Each number is 128 + 24 x the weight over its row's rms, rounded and kept within 0 to 255. Layers, rows and columns count from 0. Numbers have three digits each. The size before them is the row's rms in percent of the matrix's.

# layer 6 attention value, 160x160, rms 0.134, rows 51-63, columns 0-159
060:086155116078112146141127115132160174130141148161122114135109086134128147128124128101127117085123131142109131133093128139121135144112126148170142159074114127124095126146082096151145113080170099133130094145122140114154115162130104128083089095081111084130134100099181125094163137136180122111161131119129139110140138128131135095155121081116137120116136096171126147153128108128171117136147117141108155131127117109137174141135107154117152121140145144117141166161119128099124187077129183
053:133138114089134119125128104143165139125158155145138122118104090083137125109103170128088111136115107136125125155125155124144149118105140090124172142127136128135131123087153098095103087155094146127130097129152145122112112121102119142158148120157110172134181097140159099100141130168139055111107081130120084126138149104150111169163135116158142119132116118177145109111119132148112166106152132148113034160092134127119122094112148149132135111138084133123120161151132133091133127148109155
051:126127119089112128161128109131143133148131148120128131103141126133070130099136118121146117195093110110167135117153137133123163152087120144103163102106153129124138069163055155158126090141128171127138100120109138130154090136112166100160120117153087106135103185095166096086139133134130160161127106136109160133095147134150137136096144124133110107154139090150162111118161124145147109127111172133160114086123111152118096139129113153098132137128118105180125117104138074135119141123126132
063:112148134160082141141134132121121103114106124121119130102111118134138136108118164096149125109115140097110106109160141099161137123136129111125137139173135141118061118127115156154161144172193123144107123149156156146112133131088157136180124119124050134132149108114089134150145151087067112075127139149112121125136148117108121142148134157128113163140140142162110114083111127122125158104104106158149162152112171121127151160144128100117161126165109102103141135128162153114090108110147186
053:107120120146130146121123126131144106126131150136108024127136126103133167102125138147162096100134122140136141122161142112168128148137147090140137149125111122119101143083094111102121134122157125128119097150131137159114136127107095119157102086053086126131161124122079117144118158128136093097110090102130124098136121114142105117147115122136088110163113157108119113146101120128091117108113123153082151132105155099099197156141120106147160167126126183155136161106149128100146118121157132
061:120078097123134095126140163149134113150115141155157129139137123107050122144108144137121116139130123133154135116129108093090136133123142120159132166108144126155128116068136133110132144132066143129149126115096077113134134089132109099110130148154112142100128166135152132121125112221157095183120117139151138150134119113155159129162106147127135117119130142096120114139141134119151125142141118040141144150132120128118067118141139128120113111111108141160100081143142116117134144165139075
067:127156137122151091112130120148144185120060121118131108137106153141128133134126160119127129139122129100156117123148130148136162130106165144115138074125129125166139123079116104139106133127159164104123140089158118126097125135111135107181152136123077174166126135144128131074113131149109111121153131110092119133134148092143097164092158113193102142149090129137139132127099132152146170147123143129111066108130086140100169100130133143118128119139106091088103111153114105179106112093152128
050:149170158154122118122117096099071138111198119128115147133113148176081129153126118122154124147124122116132093111138183137123097160156142116110111118176140137095114157083113144117153157093099063138101096135130150135126147125106128094153130130098118133132119128095139118199123117096162125132119134145119180147135071145125156166105100161109152123107138116113123135127117137102135134135110144092096141135164121134128128147138122107151107115126163199140095095123138139111124157116129133
055:116108147070105124148121147095100062110124122159153129118128112156106149125137115068104128120108126144078147157124139159109096140105120120113130134138076154172112110180118141135177107085126101148129139153125149119098163136146159172105109128172125078105144108138124103117155129128135170108122153143120112121146124166098133167138093158090151150103143107171137108106170110088109166137126100163130136125117150133146113138154119148141112156122158174133107128126140152131119121141122171
069:116129127106153121153131113129150155099145140136103162103109106143148144119140148080131119094119136121116125131127153129139135136116143115109146144124108131111085117137106117115146142114209138145104110140146183159101132161096113138225114079077085109139107080105142117164138136099109089063131129141095142082154141119111111155108110142132119126124129082167140137127106113130130142105136126167113139111117138117150165155147128137118159135116120120098165160110171161116129149096130154
051:114100133132126116175119153128122061111119125149127136094127091141142127116112133075101130114122142170125172204095138100174117115123130142115166123162112141147121099137145112129176101141116136132111163138152104112085096144123125154089101080113124126122196083131122119084125133127179084121124120149105107115081147148117126123133112129104084135113121117142118119122137154115119163107115105137153137094100147132125153095170136165104125136148165124116136111157122143146121128086133169
065:110143122133107163135123142109095063114153125141111129137145129131142148104167106107129161107127101159108156139134095076118109140138130140150140131114072141129115100165139155120156103089116107153107126146126109128163138128127111140033128094113164094125143125106143105088145140165170193103115136131126082128090151166131126127164132120089149112104127149166149148117156084101137103140144107156140164150143154125125150131123110134131122151108150161153146165129086133109138134106108138
054:129121120124121173149133121122112106108160106158137117109134132100081136129112136130148132103158125163118103104132149135113086133111107113124113152103083136133120140154106130112145140079132129161158108143088128109134154103178102173053101135198182113135082118122144131144142099131150161100100111167173124105120128151125132103168078139075120142118140137157119138136140091095123123109136121135149167115112167118140093125117110127152118147109143182123110137125129147124127118196132130
# layer 6 attention output (transposed), 160x160, rms 0.141, rows 51-63, columns 0-159
049:136124232145141131126255133141122092150130122114111101139147148103120139116127137124124115113122101128113136138154137109123111132129126149118127123142129155141140141134135130106125129151103124090118145135106124129102119097142157122139148117134138153108132123140117120130111122112122149152133134132128122139131140143137127135129125113163120102148130158108137140115149136126100122157105122126145120124110143135114109085129117093115097138117122105147117133122122102121130103152099106
032:147126083147092116144165143120141136089100154124116099141146148133117125167157110122135145114125163078127150109100160096132185142131131118142125132158144169112100128128151122128111159101160092112126135164106107169152136152148097138160087090105142102158108152163141113104140051103115158135097146131121167148130121162108129120108103175114124167128125147073112120109132129107125060151139121100141122124152125147122170144106126100093131162111132114123150114138077151134101139104128126
026:126082076144138139100161185136147136114122142112138136143140157139123123138114129136146125111144090075105131122078142100137154116137105098111105137158094152135138157092185130071107146097156097068083124148132114135148107116119117169119158114145120147138150154155115149109150084096118154107097157119132076173167134148144131143113109163105140184096131129090116137114145134098136091145154152156124105146131099144141156102158130137136125155154131117103124122158100161121121130124146127
059:088115152118162136135058108115105152115127094123128106139148140110152141107154061149124155130157089148131144133135123131139146136148121127192136141131110098101128137148102102154107126113114131205142121161121078093136100127129091106104124151099168131117139145104145148126106153141147117159115113124142125126096137148168114149103157098176155075139103146132162131183121081100140130148150142114085126110138102119127127130127155148121098121093124163154155126133104096112124154163106116
028:114140230154124119159236109151107135130136121111108160107162118130125117150121121111086143126114156148096133144144162152067100145121120150144123126133127155126134121132090138133108105104087119131145153123113123079129107150134152124092146146131145118127132138121131139126127102116102145138119113145164150119101128127119135133140172113140147086112126148134173124140125117108122157158085155122137131130083153122107102115091129148090116070109120071152150136174118129112129136150135130
035:143155118133107141124120144138102164111110155104104137103115131149210110139148117122123157090116104113119154134143095185120132138133096121146148106185147123087115161144106125139134124120140092086115113121159126172121126167125165158175130145110134156151133140177115107130120101096125115134127142085103145146165132114097109126109128104136143144147128113126108164087157125174121138109094146153109119096099079142121125107142119174120148156172150147095118113107083169125147153084136109
066:152129000139103130143003152117128104085136137145129161108114114120119159135150092150156141125134152110107119112096155110118151124111102110124134162131109128094117122141125146132118132135116075133124131130105123147154125148127124141112112115148164098103103111136133129176150116107122135127105114143129141145126133154091142123153113176089120172105143144118114140124135156104127090118150136124122148165150140101113114143122163144143130138127152128169144119121138159113112138119132117
034:130095096096150140135048132137131153129119112138097162097125129130169127069126146121097123122103139174121131143134094155165145137139129118143152139086123043159148136122129111133138124150107167231137136090168154111136128117137111151091092156155117129125128121103117140112112190157123123130150135115117088120152138135138138115121146095125134107104106104152131153111120109101113166104139122145141120128112119123138119163126108146122159131120104080105141136134138117138136091113122165
030:162117124135137128136094104134136164149140107103119072146156159146165111106121191155142095149121118117162103123148095144152163136159156130131144094132190109126132136109185087143108138153127171169143101101123115129153126096119098101149110121075097143151160119112121126100101087148149096178132141161136137155153127112140146115096163122174119118159143099124115113146100083158130104127148111148130124130154125108146160139118131084098101145106085116110149140117094100128114115126134115
054:109128099132132165143077096119145115130127074138137084147130147110100130099129075156133129121123141161115129131131093083138133146166135109152159146134133097127134160122124116165095130141088096183124175126113094080148110088168123111074128148157141129124146139113134150112121136123135136141134140140184107157079105152158143120135151100154131117130109180095149128131141107097124110195147136126117131156141134098120097154108153113111078119130100124155125094153124102125076143138131140
036:176138170136129128124187158129101150145118132107134104134135122118119124133138154120141152148149125061134106126119122139099151118149112153107145076121148183108123115145126107111107162135180120070103127180073104137140124123131143094157152108103154105138131148131140133155103084148129153134120118135108148114171140128143112128094132148163174102176150117120129099170107107115143102140153108136096128141140121124107162112125128067089096146091103161146155125137100128114125102156106092
072:155111252132117120126255123133124145180144148124122097132149135133119107122105171134085101135125115123143129134142148153145104121135158152108107103108133156129136119105152114111114128138151171104145102128111155144100125106120146098168140132124102138116138125126122117125113124136117122148132129132129148097143120107126124113134137114143112105150143126123125124164111139142104139124116127136143112118093130137141133100135092094102133122115112088107111136144133099139149126126134138
030:109108184115148127133146098111123155134114120138105117129162143123177137100130145139092108131108089171166132141170064149126132127159120107129128120118182138130130137131128119164126109162077151152164126085166154126111132136121136103196121157074076154146176107118099134088118143149136071182149150121136139133133098099127138141125142095162125108138114112122111128122119114144129148121102119154124124118140088098167100130142133119091132115124117110111121120151114095115149138068147128
# layer 6 attention query, 160x160, rms 0.163, rows 64-71, columns 0-159
112:163123145110132138142126095121099101119153129111122120124127142130149136170151127145115068162154158144114136095114143175113152077068112148110120101152113112166097151155079121144137133115109118133131168115132128153094090084143122076175163141111146129111120148119141161114103162116100112149135123163126139147148144168085120178133144152161133152111068120104098130113133122138123124167103145141128083117136105147097109109139158163144151132139154080116138075118138146115110121148119101
114:133144119136134105186136121134110114131147138134125109136137146136101086125112172108108093175143137120154164105127126149163122092140126142093101094101090135148165112115144158082105111157114183126150146115163194115110165142118157122130124085129141123120132126134108128144098113121136149099091115097131120128137150154102108122100102123116145142124120094098109106129146199111131165125075166110187114170105165141130070139120121094135149107119102125148126162135106125124081126147132128
107:144129117145124142146140092085127107099141148127107149127114125129172122178174147102106119109142170146099142135134118200160161141104096118100136120130125130111082113155157141117141118150101121116106146127118190155140111124119171114142175128123124134129154136098129144122117149161148152148129128162136131122132123119095127132083110137153116135099128163111149128121170122138133174145097092041101090101131148114089089106158143121123147153099146107137093100125106126115121133138062119
101:165102159126124131132139130129150159138124171121148168122110123116153150115071155100120124142129139074147146109096097151192153078091130155123096085136130133155139089157123120111105120121131172109140120108154157123106109130113112103174113106126127150123114148128174096148136125176128104114145130121118130106158097108165130098097091117156116120178103137140118106134131129174103168123116133124102106107096089153112121152148140151119146107114126046111114104133164145139128147103155116
110:107135130115120123081124096107162127121124118144139093140107143083160147085088113103164148093113161168150116093124129143125162139146127125163144123172151110129076142117101087179137111123155098112125151132115119165144153136153117133136100112102079133136111111145158121132135136093155106098148170134133149124134129105135157117144085121168132142130150120132136115147105109153154146114114083145099170122073068148129173115144105150088131137127136097103124097135153171136118167095098144
109:133129125136143145206134113140103121150132110161093113115113123137138108116106143182139129157132150144169120098109119137145107113098114126119135129130135136149138105095137106084126179157150146127129151130071147140112107101184144160155163076144145118137094135121115127146127107150111170168131138130159133127153114162093087097056120138134158125093120086127104133098166120119132130172094171104127084165151144111111120125112087119143144146097095146100120123104125136112114155121101129
095:128142127126154125108121098115147138119109139144152141141136144104160084096062101107124146076131104145096177119112117144165150151131113138155097112105141121113106141140121102083118150120106156103143149115160142097152125158119085130128112117125122165131152146108133124157137145128168073092123155130139085129091140117124151158104098117141156116143172135150123134153084093167125170106130131076071148130081111121124091143166142153107131112150121121178134132178124146133173131122118123
103:161098127138115145137126154143124161135159113133130115138155141126091124151171153144119115120107138139116105138132133129101080136138107130114152138127082130121088101146107145176126104106134160137113073111148079124110125072153127114088143160182101127116121132131145144111150131135138146137205141135132141089165127108169097130113188110123146122139142165155136120130091102123137132106142109131127164134135156084125141125141097140108082168094125105082146114173144116141115164132185154
# layer 6 attention key, 160x160, rms 0.132, rows 64-70, columns 0-159
074:146146202114117116170251159114114138146119155111092120148096116098126124136110136126074119135138110122142147117154105146134116131108118178151118097080111162107119109131112118098134136117112145105146123184099147149094124138115138094105138082107132146101147154139105115120128116136133099144152108136140121083125124136140111113108126131113141081195132145134111144154131117142093125146132149138140119141104149131145143070141104133132135130131112135113114137152125114098185146146104133
127:181129080125134103126122154136152114163127135143070127128123121124098100103106177124116077149106146153133131111127120146118105086112105171086131089081114152172150108121126119134130120130155128149165140127108173132072144129155157160123156071143124119138100150143142094136144101135137132133137109093147135086131092133077151112125122118127147140180130141102129140122132178102111145107138139110154132150110118105157159170107092094145107095125123136086136117172117136142105124118177124
106:162114117151090131129141131124103112098122153132116143150117138086134123112087153168160111146115154120091107104136144167117151112081155186126135084128102142134163138074148124108143108155112131109116146164139140140117129137143118144096137156126122136140126104165093155156112126096171129167174153106142118109103145141109083095105146099166172158071100130090126133092128112162126164129136152168163094120100110103111120134141081122122127157098113123134128113143144155164077137118145127
126:145115099170097142099166135161147130083130169119149135132130116125127149110099144090160132116104167122148133116132122140122149092147139129103139130151105221127124119120133109159081117129159122047160142119147146167139122135124134138170135096135121104181110136146131100127135050129121115113125142130137145120149078139122117127130093108157143188125113139125112077125127151176126111092157118144133127144129117115104147155097135105095140139125096100105138119140124165141100107119144142
112:102074142176135172106140127144119114084118112139142160148154124153144101140111141135138133101120106122164138137156104141127125146128156082158154139135164116092122137120125180160104144149122137124128111090134071113161148071099144132184128133145125121137130162052123143131142128133069153138164124160136149115170129131138082148102126100118101134106113134125132083079143108157115145165130141138122097121124145155103133136179116123140131146105121123148088163090120116130127107111095136
117:172094121145137097116122127106107149123156117102103090153110188137078102160115162119132113129117113111095154111173164118137104118153107155117118095084086154133165124081127152113143116122101121130145153138133108147088115170110125164090156159130131130164121101153090141143113128084105101098111101097106135136147120156111151151157120112111134128185122172105157136169113156129142092100133150124144087136112110112133163127080106124142136127142110147140139126153139169131125096160167137
087:132086159129152128078140127129152148160137091135131124133142128156177117100106144160148133123130114132139122129101138127138169134127168082151121110198158058129149134099137093171120148123155114183094134093158095122124147105122144155140103150129100117101093126156129122100153187118102178160115142094119135131161155084164145133125129085161115117097083141151148124099101127138129137139151130144123121102103117143124161146119130144121136121101135101115140131109113121132103145077139086